Weights of a small transformer language model.
Size: 12 layers, width 256, 4 heads of 64, MLP 1024 SwiGLU, vocabulary 1024, 12.9M parameters.
Architecture: RMSNorm before each block, rotary positions, no biases in attention or MLP, tied embeddings.
Training: a variant of SOAP for these matrices, 590M tokens, 4501 steps.
Each number is 200 + 20 x the weight over the matrix's rms, rounded and kept within 0 to 999. Layers, rows and columns count from 0.

# layer 8 attention query, 256x256, rms 0.153, rows 141-154, columns 0-255
207,193,211,202,213,176,229,219,182,204,176,208,204,192,212,203,217,190,182,184,186,190,188,172,216,185,201,213,209,188,223,183,190,186,189,182,215,180,180,186,182,216,213,206,208,194,173,190,223,195,192,188,203,212,178,186,186,207,218,191,206,212,207,201,218,213,209,209,197,194,201,212,201,201,200,214,195,203,197,186,219,217,209,225,193,159,221,184,191,199,208,216,204,203,203,201,187,207,181,202,180,175,188,172,217,208,212,222,192,231,209,191,195,177,191,214,189,188,215,179,191,213,206,215,218,200,221,212,217,205,229,213,204,197,180,221,225,209,197,183,222,196,202,172,196,179,199,191,208,208,180,190,221,229,186,193,243,221,178,209,186,203,196,195,184,213,180,184,203,194,209,212,189,168,181,194,205,194,203,168,195,209,204,158,216,198,194,204,205,188,197,208,185,229,196,218,221,212,215,218,217,215,202,200,226,165,197,205,212,213,200,195,182,208,196,209,218,201,206,209,215,220,204,223,181,190,227,226,210,189,206,174,194,191,168,198,200,236,204,185,215,224,205,207,190,210,194,208,188,235,212,188,182,211,199,203
202,181,175,202,205,207,236,204,183,222,192,209,207,213,190,211,179,202,209,180,192,193,210,202,211,185,202,217,213,216,199,193,214,191,201,189,200,193,195,176,178,188,183,220,193,207,198,217,192,214,212,186,195,187,185,220,208,204,184,185,219,179,215,214,200,210,187,215,203,207,204,187,208,193,178,193,197,188,193,183,213,214,206,206,214,179,213,206,200,198,183,218,178,189,210,180,215,183,208,203,222,196,187,198,206,207,202,218,201,226,213,212,200,201,198,192,210,216,216,212,206,178,226,226,195,175,192,193,193,184,208,200,193,201,198,204,195,205,216,225,197,189,186,185,201,202,185,193,227,205,215,198,190,218,183,216,175,215,167,196,209,191,207,197,201,199,208,195,212,210,203,219,193,191,204,205,187,160,199,200,204,235,199,208,174,205,216,185,188,188,225,179,209,231,194,211,203,182,186,199,217,197,199,199,211,189,220,208,221,180,206,199,218,191,206,201,178,186,187,229,207,200,209,206,175,200,184,218,190,203,179,209,205,215,179,184,224,225,192,175,210,222,188,203,197,215,218,182,204,221,213,220,188,201,180,197
230,203,206,187,201,197,214,192,239,186,194,152,214,203,218,224,205,210,203,221,195,213,182,218,217,207,209,214,195,219,175,217,215,229,206,199,203,181,193,189,202,174,205,181,209,225,214,212,208,182,196,183,217,201,175,223,202,176,202,214,194,200,194,198,161,196,188,193,207,193,221,180,216,197,224,217,174,192,228,205,217,214,181,181,193,210,190,225,218,204,173,198,201,175,188,216,223,203,180,194,202,198,189,182,194,175,190,193,196,220,215,183,192,191,223,186,182,171,189,192,186,203,186,215,191,202,177,191,191,204,203,200,191,240,186,194,194,202,179,204,202,219,182,182,181,202,218,198,182,169,225,180,214,154,207,194,204,215,178,187,206,183,226,212,196,177,192,221,217,217,196,195,191,188,173,223,199,211,197,196,211,169,198,224,210,209,178,185,198,197,204,204,171,226,204,226,178,164,182,192,179,199,191,196,214,203,195,199,195,188,203,177,186,182,214,219,207,230,163,207,197,176,187,194,181,211,180,200,203,199,200,187,198,213,194,209,212,209,192,200,188,193,214,203,180,215,197,210,187,215,167,191,239,216,204,225
182,174,196,213,221,171,172,183,226,198,215,200,191,182,202,198,210,203,201,198,200,185,222,190,161,175,206,227,194,160,176,186,180,201,170,210,220,228,187,217,208,221,210,168,222,231,160,201,201,216,219,186,192,199,205,195,193,215,215,192,153,218,203,186,192,175,242,206,191,209,193,169,184,225,178,186,206,209,202,218,201,179,175,179,190,174,184,210,206,234,217,155,256,179,222,206,183,217,174,210,175,205,210,196,215,224,185,200,202,231,203,158,182,186,192,187,222,176,224,177,170,215,228,229,221,218,204,195,220,205,209,220,217,231,189,184,232,218,207,168,190,207,200,213,192,210,211,182,218,221,202,193,196,177,216,198,188,182,184,197,186,186,192,164,207,183,167,208,215,187,200,157,206,184,189,223,194,212,198,223,215,158,228,193,197,227,206,192,184,201,205,184,199,183,185,182,185,223,174,199,201,203,227,210,224,215,212,173,186,228,206,197,168,224,194,192,233,194,190,213,177,197,182,187,214,209,210,227,206,171,216,194,189,197,186,192,208,203,215,220,211,203,214,228,184,197,145,223,234,253,187,175,199,193,228,177
214,188,195,191,206,219,238,189,225,196,196,213,184,194,211,193,199,230,211,161,169,195,172,213,212,186,208,222,216,204,188,182,218,161,216,188,210,230,197,158,203,229,199,177,210,184,168,235,189,174,191,210,174,207,221,215,215,199,201,199,220,197,180,171,199,212,186,200,151,225,180,166,161,222,199,208,191,207,208,185,203,217,199,175,218,185,200,234,184,230,176,199,208,191,211,179,191,180,195,222,190,201,195,221,196,168,155,202,206,233,173,210,192,196,217,202,203,208,163,207,205,167,196,204,224,209,175,185,190,196,207,213,228,229,202,179,182,222,154,177,197,191,207,187,210,224,208,184,210,242,189,202,188,222,209,208,196,230,165,209,184,149,183,189,231,209,201,192,207,229,212,204,166,176,181,211,212,243,170,201,194,220,194,208,206,232,170,208,181,214,198,201,204,188,209,242,229,186,208,215,219,214,218,189,211,174,225,190,185,190,225,219,200,190,234,190,179,208,230,224,240,183,232,180,237,231,149,242,220,213,228,175,205,214,172,138,215,235,180,207,207,212,218,176,182,225,217,200,192,199,212,149,206,239,225,205
193,201,216,218,169,189,205,211,209,177,201,181,202,208,198,190,181,206,202,199,225,176,213,202,177,217,187,206,152,172,175,205,192,201,208,198,171,215,179,213,180,192,218,212,223,171,186,220,141,231,218,229,219,230,220,165,201,167,220,157,189,159,202,182,191,185,214,188,221,209,178,219,188,182,204,234,218,199,203,199,192,209,204,213,194,201,187,210,213,222,201,205,205,215,188,191,209,195,211,207,216,218,198,211,194,192,213,202,200,204,187,216,190,209,216,184,171,196,199,162,188,226,175,225,217,205,165,172,193,209,191,203,194,213,166,207,209,221,185,183,190,204,250,204,191,203,166,192,206,190,239,224,174,206,176,208,177,186,205,209,203,146,163,204,190,210,184,187,186,204,199,221,200,193,161,193,186,234,191,188,187,232,216,224,158,201,221,196,197,247,214,170,230,195,204,221,154,200,218,189,212,219,192,194,237,188,248,178,218,194,190,185,182,245,204,160,187,174,204,160,202,196,195,193,187,186,208,236,180,212,216,217,242,185,144,176,226,163,209,216,192,213,198,186,168,210,202,187,217,198,203,185,192,209,233,215
204,184,201,201,193,217,166,204,190,204,209,192,205,174,190,216,203,152,216,178,224,205,197,183,225,218,210,198,178,183,161,201,190,200,187,207,202,195,195,193,205,217,229,221,200,213,174,195,177,215,194,188,209,192,217,185,174,201,209,229,188,214,212,197,180,194,174,194,213,255,171,184,227,200,226,172,183,178,220,212,210,205,197,175,208,186,180,202,192,202,184,187,224,234,187,234,194,169,202,217,212,219,240,206,210,176,224,227,190,175,230,214,238,232,211,179,199,196,198,189,178,182,181,169,182,225,194,229,193,168,203,199,205,196,202,206,202,219,223,212,174,221,216,194,159,175,179,217,191,197,183,241,240,226,211,222,209,188,177,183,184,205,217,171,173,196,200,241,214,190,190,244,187,200,195,204,212,200,174,214,193,188,173,194,208,191,233,187,176,234,227,188,148,213,206,184,224,219,201,160,189,204,189,203,171,164,201,228,153,232,216,177,215,217,185,202,236,203,188,171,172,205,178,214,208,200,248,204,184,206,187,236,201,162,193,149,183,178,216,193,199,214,219,186,211,198,233,180,238,185,191,191,202,168,212,192
193,188,221,197,192,228,227,168,195,237,197,160,196,206,210,184,217,200,174,190,253,217,194,219,240,219,197,208,193,226,216,191,216,205,235,175,224,195,163,195,170,181,215,175,202,215,199,232,160,189,209,209,200,216,210,194,179,189,186,196,196,197,211,195,205,224,168,213,215,207,165,182,226,164,199,207,194,213,237,195,188,210,207,177,208,179,206,219,199,179,184,230,211,228,173,180,210,224,192,193,220,189,198,227,237,157,235,191,210,191,203,227,197,191,183,192,180,198,184,201,168,218,227,222,228,223,215,211,195,197,150,160,185,198,202,200,197,193,191,214,176,203,201,201,211,195,177,210,212,224,197,189,193,187,194,165,206,196,195,205,212,207,204,214,211,161,193,124,207,194,178,194,226,199,186,175,201,204,260,212,226,187,203,230,209,217,179,219,193,197,174,213,240,190,214,175,195,203,202,216,198,185,191,217,183,205,187,196,196,190,195,183,188,196,219,238,185,241,219,204,227,218,204,210,163,193,205,199,192,234,243,170,213,240,218,204,221,218,208,122,195,194,208,220,227,217,195,237,214,209,195,193,189,176,194,199
171,191,231,193,202,188,197,195,190,196,178,212,231,224,220,206,198,237,179,208,223,156,205,230,199,211,187,229,217,179,185,207,186,186,204,193,155,224,216,222,206,211,212,234,200,186,217,206,182,205,186,196,190,183,220,188,211,174,203,199,212,214,201,204,160,208,185,177,202,194,194,224,218,229,222,196,174,214,192,210,191,198,169,232,217,199,187,191,202,205,208,204,221,196,170,190,212,217,211,182,200,192,235,194,208,213,190,219,205,179,197,186,207,229,184,216,186,211,190,196,240,229,189,190,185,188,188,208,212,208,217,188,196,167,216,215,160,213,207,155,191,221,209,187,198,201,208,200,203,178,189,210,189,232,219,226,177,217,213,215,200,201,222,192,204,202,222,207,217,181,166,182,230,179,182,222,214,189,183,178,229,163,196,182,185,215,171,196,207,204,208,173,220,185,211,198,203,203,192,198,231,185,223,163,190,206,207,188,206,176,215,171,196,210,182,223,163,181,188,173,211,164,203,228,185,167,179,187,217,180,153,201,200,190,201,209,175,156,187,197,201,183,178,197,185,205,201,211,197,164,199,227,238,205,157,187
212,187,192,200,199,200,180,135,224,200,168,224,227,213,180,218,202,209,208,193,227,193,160,219,221,193,210,180,211,168,198,227,177,200,234,196,164,159,183,256,198,205,179,176,219,225,243,204,191,235,213,157,209,163,214,216,197,210,156,196,182,198,190,213,200,159,198,220,219,235,202,207,192,211,205,173,190,162,194,207,217,221,177,176,190,220,171,262,223,158,184,178,210,206,204,224,175,188,193,192,191,206,243,223,183,181,198,208,175,217,206,205,184,231,162,183,160,179,201,173,174,184,204,205,184,213,178,205,187,233,156,214,213,194,205,201,204,222,228,174,182,177,216,206,195,148,207,198,195,218,187,196,180,231,203,258,189,181,183,203,201,206,216,163,210,209,177,187,201,204,227,219,213,215,172,171,172,181,172,225,152,177,185,211,213,234,221,213,208,217,183,195,195,200,200,214,215,197,174,180,179,178,193,217,186,200,179,199,199,189,200,203,178,183,208,209,188,217,209,202,175,208,237,178,192,165,192,210,200,234,198,201,178,230,197,186,194,213,177,193,212,179,197,220,195,184,224,179,229,188,211,185,204,203,205,227
191,177,227,210,195,195,215,203,230,209,176,187,172,159,224,192,223,239,182,202,189,176,227,226,229,202,196,196,169,205,217,218,203,194,202,207,199,142,201,234,183,189,198,190,210,166,173,213,197,227,205,227,230,179,206,209,168,213,228,245,163,208,177,223,166,167,180,229,203,211,240,209,242,248,199,195,217,202,201,222,220,179,190,232,238,193,204,202,188,205,206,218,220,206,212,208,239,194,221,188,208,202,184,187,201,234,254,186,217,181,187,184,224,209,193,213,206,217,173,189,183,223,161,177,212,182,196,177,175,165,188,213,166,201,190,182,206,195,185,147,183,182,184,197,208,190,203,232,207,187,205,199,215,172,227,223,212,207,220,195,210,210,234,196,163,177,214,222,213,184,176,191,205,194,201,220,204,207,156,218,199,172,213,207,205,181,192,190,193,225,199,208,179,217,205,232,184,210,192,152,177,191,200,208,156,217,212,210,209,194,203,179,192,185,211,174,166,227,225,212,205,193,201,221,141,236,186,215,184,184,202,199,205,212,187,188,186,202,164,220,249,202,167,200,161,217,208,224,214,182,182,245,213,179,193,209
218,203,192,177,221,198,238,192,169,224,179,193,270,211,206,211,200,233,196,212,210,211,158,196,187,181,201,188,194,205,203,208,162,216,197,224,241,204,190,175,207,180,174,218,216,187,210,180,172,181,219,218,193,171,208,214,243,200,194,207,208,209,177,217,217,209,215,192,208,171,201,184,201,204,218,190,200,200,181,181,137,255,200,214,216,210,200,235,191,174,242,215,200,182,209,205,192,227,191,207,196,183,167,204,203,211,172,204,189,245,191,193,198,213,206,234,198,208,204,208,200,201,188,243,182,157,206,209,221,200,219,179,215,187,191,220,206,197,209,209,215,193,189,206,232,163,242,174,217,215,198,174,201,213,188,181,194,209,168,206,243,227,198,188,220,187,203,199,168,253,215,188,208,194,185,185,212,240,207,185,153,174,220,186,198,201,165,197,220,203,192,185,229,203,200,185,180,194,209,164,225,205,195,229,214,183,207,221,230,164,234,191,193,184,194,202,230,196,223,206,240,172,210,169,183,163,198,184,194,193,215,180,189,221,161,199,204,194,187,170,191,186,183,184,206,220,187,181,178,205,163,173,192,249,196,195
215,198,168,218,186,178,229,202,186,198,205,237,171,196,170,199,196,213,189,214,181,187,194,159,190,157,185,216,208,221,195,141,175,191,183,200,214,253,219,156,228,237,198,190,190,220,191,193,213,221,185,215,184,169,213,225,206,219,207,197,204,209,207,169,228,211,234,197,188,223,208,213,208,193,182,187,174,195,201,202,208,209,163,200,212,168,210,214,209,183,190,207,210,182,191,207,196,215,189,219,182,185,239,162,206,180,171,234,201,236,181,200,192,214,135,186,210,203,235,182,189,189,168,220,177,186,213,212,182,214,189,223,214,223,257,186,204,212,185,244,211,188,188,195,182,189,204,199,177,225,192,201,192,217,190,195,201,189,186,221,194,150,214,176,199,188,207,178,194,218,215,207,192,189,212,147,218,219,250,186,233,224,174,188,212,200,188,228,230,163,163,206,173,193,224,190,222,200,166,228,219,210,226,216,220,254,204,233,187,187,208,213,205,164,202,220,251,212,226,246,241,211,189,197,229,199,178,193,243,177,215,223,192,249,209,166,190,159,225,156,162,186,195,211,237,207,195,166,162,195,165,201,221,205,184,228
204,205,262,210,189,177,204,205,203,209,238,198,220,213,230,217,190,251,173,220,203,203,155,204,192,180,181,219,207,167,183,264,223,164,148,215,178,157,216,164,181,187,192,187,250,199,177,197,223,196,187,199,190,207,202,225,198,194,194,227,204,192,218,229,154,186,209,204,206,173,197,189,203,206,187,228,234,191,189,137,221,172,232,202,207,176,207,203,219,181,206,146,233,202,200,245,165,190,225,205,218,203,227,213,196,189,225,172,208,147,181,228,208,206,197,175,199,227,190,189,267,178,175,172,175,186,199,219,162,185,197,219,194,205,195,176,233,218,219,195,205,173,173,249,218,176,205,240,184,193,208,172,221,208,173,217,192,211,205,213,192,175,239,244,199,196,232,201,187,204,209,181,172,234,205,241,204,199,188,203,188,221,171,217,214,201,187,181,206,211,165,200,172,216,226,202,255,172,161,187,224,206,243,182,206,241,196,180,225,228,184,233,234,244,185,164,164,227,151,218,190,234,173,176,194,189,206,160,227,198,195,216,234,214,185,223,181,191,209,224,187,214,227,158,196,208,184,171,176,223,243,189,181,172,210,220
# layer 8 attention key, 256x256, rms 0.159, rows 141-153, columns 0-255
232,202,176,203,207,229,191,192,204,227,211,180,155,216,206,180,184,187,202,186,183,210,187,186,191,190,179,190,210,231,210,190,201,224,193,204,187,220,191,179,196,224,232,185,199,204,217,201,195,224,225,190,189,178,224,221,193,215,173,179,231,198,208,178,225,157,203,190,187,188,201,186,207,190,203,193,211,193,183,197,210,219,192,192,189,173,176,190,200,212,202,216,198,168,204,216,216,215,207,211,188,233,212,215,193,222,171,209,200,220,189,228,191,199,198,193,193,195,216,208,199,188,201,187,201,191,188,184,211,227,181,182,173,211,220,211,204,203,195,192,203,195,189,177,212,219,213,180,196,195,224,194,220,185,200,170,196,194,177,215,212,189,185,193,205,202,242,247,171,208,207,217,200,196,211,190,210,211,195,196,188,215,215,213,202,223,204,191,207,165,203,196,196,189,201,182,201,199,192,208,214,186,182,186,226,201,211,214,216,204,199,210,205,179,223,181,202,191,216,205,202,179,231,193,213,206,189,188,180,193,187,207,199,177,177,168,221,203,197,184,190,178,185,229,192,217,202,191,189,195,215,184,186,209,179,188
203,228,181,201,200,197,207,222,203,188,192,170,185,188,196,186,214,211,194,184,201,192,199,198,173,202,190,214,201,200,192,194,203,190,202,211,213,216,198,175,200,201,213,208,189,195,181,203,195,216,207,207,203,216,208,205,178,233,198,228,206,203,191,134,228,201,200,196,173,193,168,196,185,193,193,205,203,230,193,223,219,205,215,224,200,197,211,160,178,190,238,201,198,198,205,210,198,203,189,196,206,179,218,193,177,209,196,223,179,192,221,196,181,163,206,192,187,188,190,179,190,205,185,201,215,185,181,195,161,217,209,204,226,189,196,199,177,200,202,200,198,214,197,199,194,196,189,185,209,218,153,191,151,205,210,217,234,194,176,191,229,206,196,196,200,185,204,208,242,216,204,195,203,215,213,201,199,224,196,188,174,217,180,196,176,216,186,198,182,170,226,214,219,192,178,186,190,202,202,194,214,210,185,212,212,230,196,207,193,189,190,224,185,185,229,190,208,202,217,189,220,196,189,210,224,203,200,190,211,209,189,183,179,202,200,180,201,208,216,202,170,207,178,203,190,184,216,188,189,185,170,188,169,214,191,191
180,173,214,199,195,151,213,194,171,198,217,203,207,188,196,201,182,212,220,203,222,223,217,205,218,187,183,172,210,197,180,222,214,207,194,198,202,195,210,217,214,203,217,198,168,224,171,189,190,209,186,202,219,193,194,193,224,184,206,222,208,216,194,208,208,200,162,197,228,174,212,196,201,200,218,189,207,210,176,188,179,223,200,171,205,217,182,216,190,186,210,218,171,199,201,189,211,213,192,209,197,223,220,193,212,205,228,186,198,198,185,168,197,198,200,191,196,212,198,205,196,204,209,199,195,208,198,166,163,183,203,214,204,201,220,201,198,197,212,197,201,211,206,215,216,213,185,206,222,198,208,200,193,166,180,194,202,213,206,177,183,194,253,214,205,199,178,200,197,186,178,186,206,190,193,194,177,203,190,176,196,206,211,201,223,158,218,210,194,236,191,203,220,197,239,203,170,182,209,220,206,186,201,213,170,238,185,200,206,186,199,221,197,187,160,192,211,206,208,156,204,170,190,191,194,203,200,210,212,192,224,199,207,197,169,200,185,186,187,220,229,206,204,183,209,221,220,247,208,194,212,190,197,169,180,201
215,225,179,182,190,206,192,236,210,206,202,208,205,206,192,209,183,199,211,171,200,161,199,226,196,187,165,221,190,216,201,171,220,189,219,201,224,236,209,139,207,200,190,175,183,211,202,201,187,179,208,210,199,186,202,195,207,201,172,219,212,187,176,172,216,200,204,167,191,235,192,219,193,187,205,228,224,204,175,214,206,215,219,192,207,188,194,176,209,204,214,200,191,189,215,237,225,220,187,189,187,213,217,208,206,186,157,201,184,182,195,195,180,195,203,197,205,184,204,179,193,196,185,219,225,214,177,230,181,224,188,223,223,176,226,215,177,190,188,223,216,230,199,177,212,198,207,191,188,227,198,186,156,190,207,216,229,202,213,212,204,201,166,183,189,216,196,224,219,205,204,224,219,199,211,218,189,198,191,186,179,190,258,212,182,221,186,192,200,174,235,221,226,179,152,225,206,209,228,208,208,185,194,228,214,169,233,197,193,191,213,205,205,167,214,200,234,201,225,197,181,183,195,228,233,196,194,171,231,220,190,210,211,183,198,210,210,237,219,224,197,228,184,193,187,199,216,192,201,205,184,175,213,199,230,207
190,234,206,185,189,221,214,213,199,199,210,214,185,197,188,201,174,226,189,222,185,223,184,230,176,200,202,223,211,234,188,160,190,167,166,220,197,225,231,157,199,218,188,193,201,232,194,194,180,166,240,200,215,209,193,196,218,241,214,170,203,241,183,132,222,211,208,192,197,170,193,236,185,195,151,186,184,205,183,180,212,200,216,192,183,202,198,223,209,202,195,156,215,155,212,234,191,191,198,164,191,210,205,182,202,221,182,189,200,171,186,184,188,164,203,173,203,183,218,213,189,241,179,222,196,189,204,181,224,234,192,180,195,184,192,167,188,200,196,225,217,227,216,183,224,254,185,215,170,202,199,206,186,198,191,188,212,187,199,199,226,207,195,164,200,199,209,218,180,200,191,204,206,202,184,217,202,206,214,185,180,203,236,213,146,259,191,166,252,200,212,168,215,179,206,193,228,211,214,213,182,179,191,167,208,182,221,173,199,200,175,190,149,163,236,163,219,195,203,192,210,181,188,198,208,204,189,193,152,194,193,189,173,196,185,204,219,215,231,175,171,200,177,187,181,180,182,164,190,196,188,192,198,217,206,239
201,183,215,191,233,215,218,184,216,208,220,180,211,200,205,210,200,226,198,209,202,182,204,195,206,243,228,199,162,196,209,255,216,183,221,207,185,209,182,237,181,191,157,201,258,173,177,173,217,175,183,206,216,205,211,190,238,180,231,164,180,191,215,223,211,157,206,182,233,253,155,206,211,169,177,198,194,182,171,191,160,212,207,225,218,240,201,166,207,189,222,196,216,201,201,194,200,211,224,215,222,225,223,192,192,189,209,169,227,174,194,206,242,213,169,211,196,212,196,193,214,235,207,182,177,238,174,232,214,186,222,205,183,184,191,225,176,210,204,233,213,207,219,232,211,180,213,229,207,167,194,201,217,157,204,205,180,193,172,198,194,132,219,228,218,202,212,189,214,158,190,228,220,167,199,207,174,194,213,224,224,190,198,190,212,172,220,192,204,219,202,188,252,258,194,196,188,221,211,199,181,195,209,239,178,183,141,224,209,188,210,202,235,206,228,210,188,211,180,211,205,207,209,181,161,191,208,205,205,236,205,197,188,193,196,218,203,221,181,181,226,196,180,200,196,185,244,211,238,197,205,198,226,172,213,185
189,225,176,222,221,231,199,218,213,224,234,200,164,219,181,207,206,205,192,179,217,226,170,175,215,196,191,219,213,182,234,198,196,209,208,190,210,208,189,152,198,204,235,180,189,162,195,259,210,242,220,212,209,211,203,229,187,214,199,218,220,230,205,186,239,204,201,188,153,198,162,191,206,208,230,187,213,205,189,196,203,176,193,208,175,180,215,181,206,226,199,157,201,196,204,223,187,207,203,209,233,192,177,227,182,203,176,234,187,174,179,245,195,193,195,219,211,204,202,196,220,184,185,203,190,215,199,199,216,251,211,209,193,214,187,221,213,224,189,207,243,197,204,201,224,195,176,162,223,204,189,196,196,227,187,201,179,205,177,188,186,188,165,186,210,208,236,208,206,187,226,223,226,197,189,199,248,197,216,212,190,218,183,192,204,210,187,189,233,178,215,211,221,195,186,204,201,233,160,246,232,222,189,166,210,194,221,179,212,228,224,193,227,192,220,174,186,196,202,221,233,164,215,175,206,196,178,200,187,197,248,203,185,170,216,189,171,194,238,159,165,206,199,197,207,177,206,159,209,159,185,197,165,220,193,183
187,175,178,217,224,202,219,219,208,197,197,251,191,186,220,212,189,211,235,168,195,188,208,186,195,216,205,206,185,194,199,188,212,154,178,194,217,170,187,139,197,183,207,200,172,235,173,231,221,187,217,169,202,184,214,164,225,192,210,196,227,195,201,222,208,175,207,186,198,175,176,178,198,165,180,217,210,199,193,212,213,181,194,195,207,187,190,222,201,204,213,202,176,211,195,243,203,203,186,211,215,188,183,185,208,200,246,234,200,178,211,207,201,217,225,177,189,211,183,214,221,213,215,176,214,198,150,160,219,174,192,196,241,231,185,198,157,198,213,191,179,199,221,206,184,194,206,168,232,220,201,180,206,225,213,226,221,203,183,207,185,204,169,198,180,187,211,194,194,202,183,197,207,194,226,206,179,183,179,194,210,172,199,183,202,226,206,217,176,183,206,189,176,212,210,216,186,191,220,196,200,196,208,215,215,187,193,184,185,231,201,210,151,193,222,227,182,193,219,199,186,212,211,188,232,202,219,211,191,189,207,173,193,175,194,194,185,220,191,225,208,227,186,196,204,175,197,212,242,179,193,198,202,214,217,169
203,164,203,204,175,252,212,190,221,185,166,199,188,191,172,197,186,187,254,154,155,191,200,154,175,190,209,188,215,227,136,187,179,167,210,203,174,190,207,225,182,200,178,190,205,210,195,234,222,229,202,166,184,184,209,251,173,197,176,198,219,183,177,211,209,183,161,223,194,225,171,208,214,239,223,172,193,229,201,206,211,227,217,170,207,206,218,215,190,179,175,196,192,204,172,186,189,173,204,188,198,198,197,201,202,199,204,200,213,228,152,223,187,212,183,169,175,186,231,199,230,183,194,207,213,223,187,185,196,214,197,183,191,205,237,222,216,206,186,197,201,204,215,189,205,214,177,187,172,179,238,228,199,225,165,183,160,205,185,212,182,179,190,215,191,204,197,226,172,209,208,182,211,216,177,215,212,198,168,235,198,206,184,225,153,196,198,227,198,188,211,204,212,181,221,200,234,218,236,247,223,211,207,212,194,194,233,196,191,173,168,202,181,192,178,178,202,201,228,197,226,198,186,227,223,183,148,203,197,215,212,237,185,167,205,209,202,216,176,230,236,185,230,188,214,232,204,173,235,187,204,199,164,191,190,176
199,185,219,208,206,247,226,172,170,226,210,188,197,221,195,217,183,174,184,192,204,158,186,163,173,170,191,181,180,198,210,174,189,224,213,219,181,190,170,235,177,225,190,192,174,228,209,187,169,175,211,172,196,182,182,175,173,189,193,181,203,243,198,198,146,206,191,197,187,191,204,173,206,221,196,208,185,197,218,192,203,216,221,180,198,184,206,217,247,225,229,225,207,217,167,203,242,195,220,214,193,198,204,168,168,213,195,207,210,207,204,186,162,209,217,210,199,183,186,186,184,194,193,218,230,178,187,225,175,203,183,190,156,173,194,245,185,216,203,228,229,182,186,206,161,202,202,209,237,183,172,151,190,196,186,198,203,190,210,188,199,230,224,190,176,170,195,178,210,238,184,179,195,193,192,206,178,176,145,232,175,155,190,175,161,198,229,190,220,136,223,184,213,205,201,194,184,203,229,228,190,184,229,202,226,224,194,173,214,196,202,200,183,213,197,167,213,193,222,210,169,152,180,210,194,144,214,192,203,223,198,169,185,214,209,188,192,212,200,164,204,203,236,200,179,205,192,200,186,196,184,196,200,236,215,213
187,190,228,196,177,201,216,216,174,192,173,203,209,214,200,224,196,193,203,184,233,198,198,195,204,233,173,237,238,207,213,197,219,220,205,237,197,168,183,176,187,176,183,205,185,236,227,192,170,211,155,187,217,223,205,202,186,223,174,234,230,209,221,183,196,202,158,221,224,162,220,174,214,250,230,210,196,240,176,204,215,187,203,203,216,188,210,232,193,193,225,193,204,216,204,224,181,187,185,193,198,181,225,181,212,191,173,219,208,214,202,182,168,250,216,193,227,194,243,191,223,192,178,191,175,173,174,199,210,216,226,169,207,189,203,170,198,161,202,180,199,200,163,198,202,227,185,167,186,208,201,216,187,198,190,231,222,214,195,226,202,222,209,172,187,175,206,188,187,174,197,212,197,208,188,225,220,180,202,207,199,217,198,201,190,183,197,187,204,162,234,189,218,208,214,203,175,142,190,229,202,175,169,187,216,157,190,177,193,193,231,185,185,223,184,191,208,200,223,184,185,175,189,231,206,173,216,215,182,197,178,199,188,244,182,155,166,181,223,180,200,210,220,197,146,195,195,220,203,200,172,233,194,185,226,188
196,196,213,175,186,198,197,204,202,184,160,212,224,173,205,205,191,214,223,230,217,215,186,200,221,194,204,221,181,167,170,195,195,218,184,180,178,190,202,221,193,203,239,210,235,175,200,181,226,197,205,182,189,195,202,199,208,207,228,201,160,178,166,222,180,198,195,187,170,201,169,195,170,212,196,172,176,215,220,203,201,179,161,194,185,221,240,209,192,200,215,221,206,199,220,140,195,192,164,210,196,216,187,228,194,238,199,168,211,202,201,223,191,187,224,185,201,188,180,187,177,210,195,206,204,179,213,234,205,168,202,170,178,212,185,229,195,213,179,183,200,223,188,202,188,195,226,174,191,222,255,232,216,212,216,152,197,206,178,223,207,222,214,220,171,199,210,215,196,218,161,204,215,193,234,225,223,219,229,246,236,222,191,216,190,200,244,198,187,196,215,191,203,178,189,222,193,195,200,177,244,202,195,219,173,239,200,201,200,189,229,182,192,174,201,194,193,221,183,208,226,216,223,187,209,208,191,208,194,207,199,203,189,160,223,185,205,239,183,217,213,189,204,215,215,221,212,224,229,155,183,199,230,177,183,188
195,203,185,209,215,203,185,205,183,182,187,204,194,198,207,190,193,217,204,191,205,185,201,183,207,224,190,204,167,198,177,213,198,196,173,193,183,241,213,177,177,213,182,192,168,187,207,149,192,195,201,189,192,198,220,195,244,192,214,237,212,200,194,211,196,219,226,222,183,216,207,199,229,194,190,207,206,207,239,222,197,163,136,211,191,189,210,198,212,201,250,181,207,184,185,210,229,213,211,185,213,203,218,189,226,198,214,183,202,201,202,189,255,238,186,186,205,193,196,184,186,183,200,213,205,205,188,210,209,207,191,248,201,192,182,243,205,180,169,232,201,222,207,215,169,196,233,209,224,154,209,199,227,168,211,203,191,188,193,203,199,196,203,219,202,175,184,209,223,197,190,209,212,202,221,189,213,186,169,191,188,192,194,183,194,182,228,203,213,205,194,237,188,200,182,177,186,211,212,161,170,171,200,213,194,191,195,201,193,187,204,210,166,176,191,202,216,226,204,195,162,187,200,205,212,256,226,191,219,215,202,191,205,261,245,210,187,184,202,204,207,185,220,225,206,198,180,208,189,198,215,226,195,203,213,217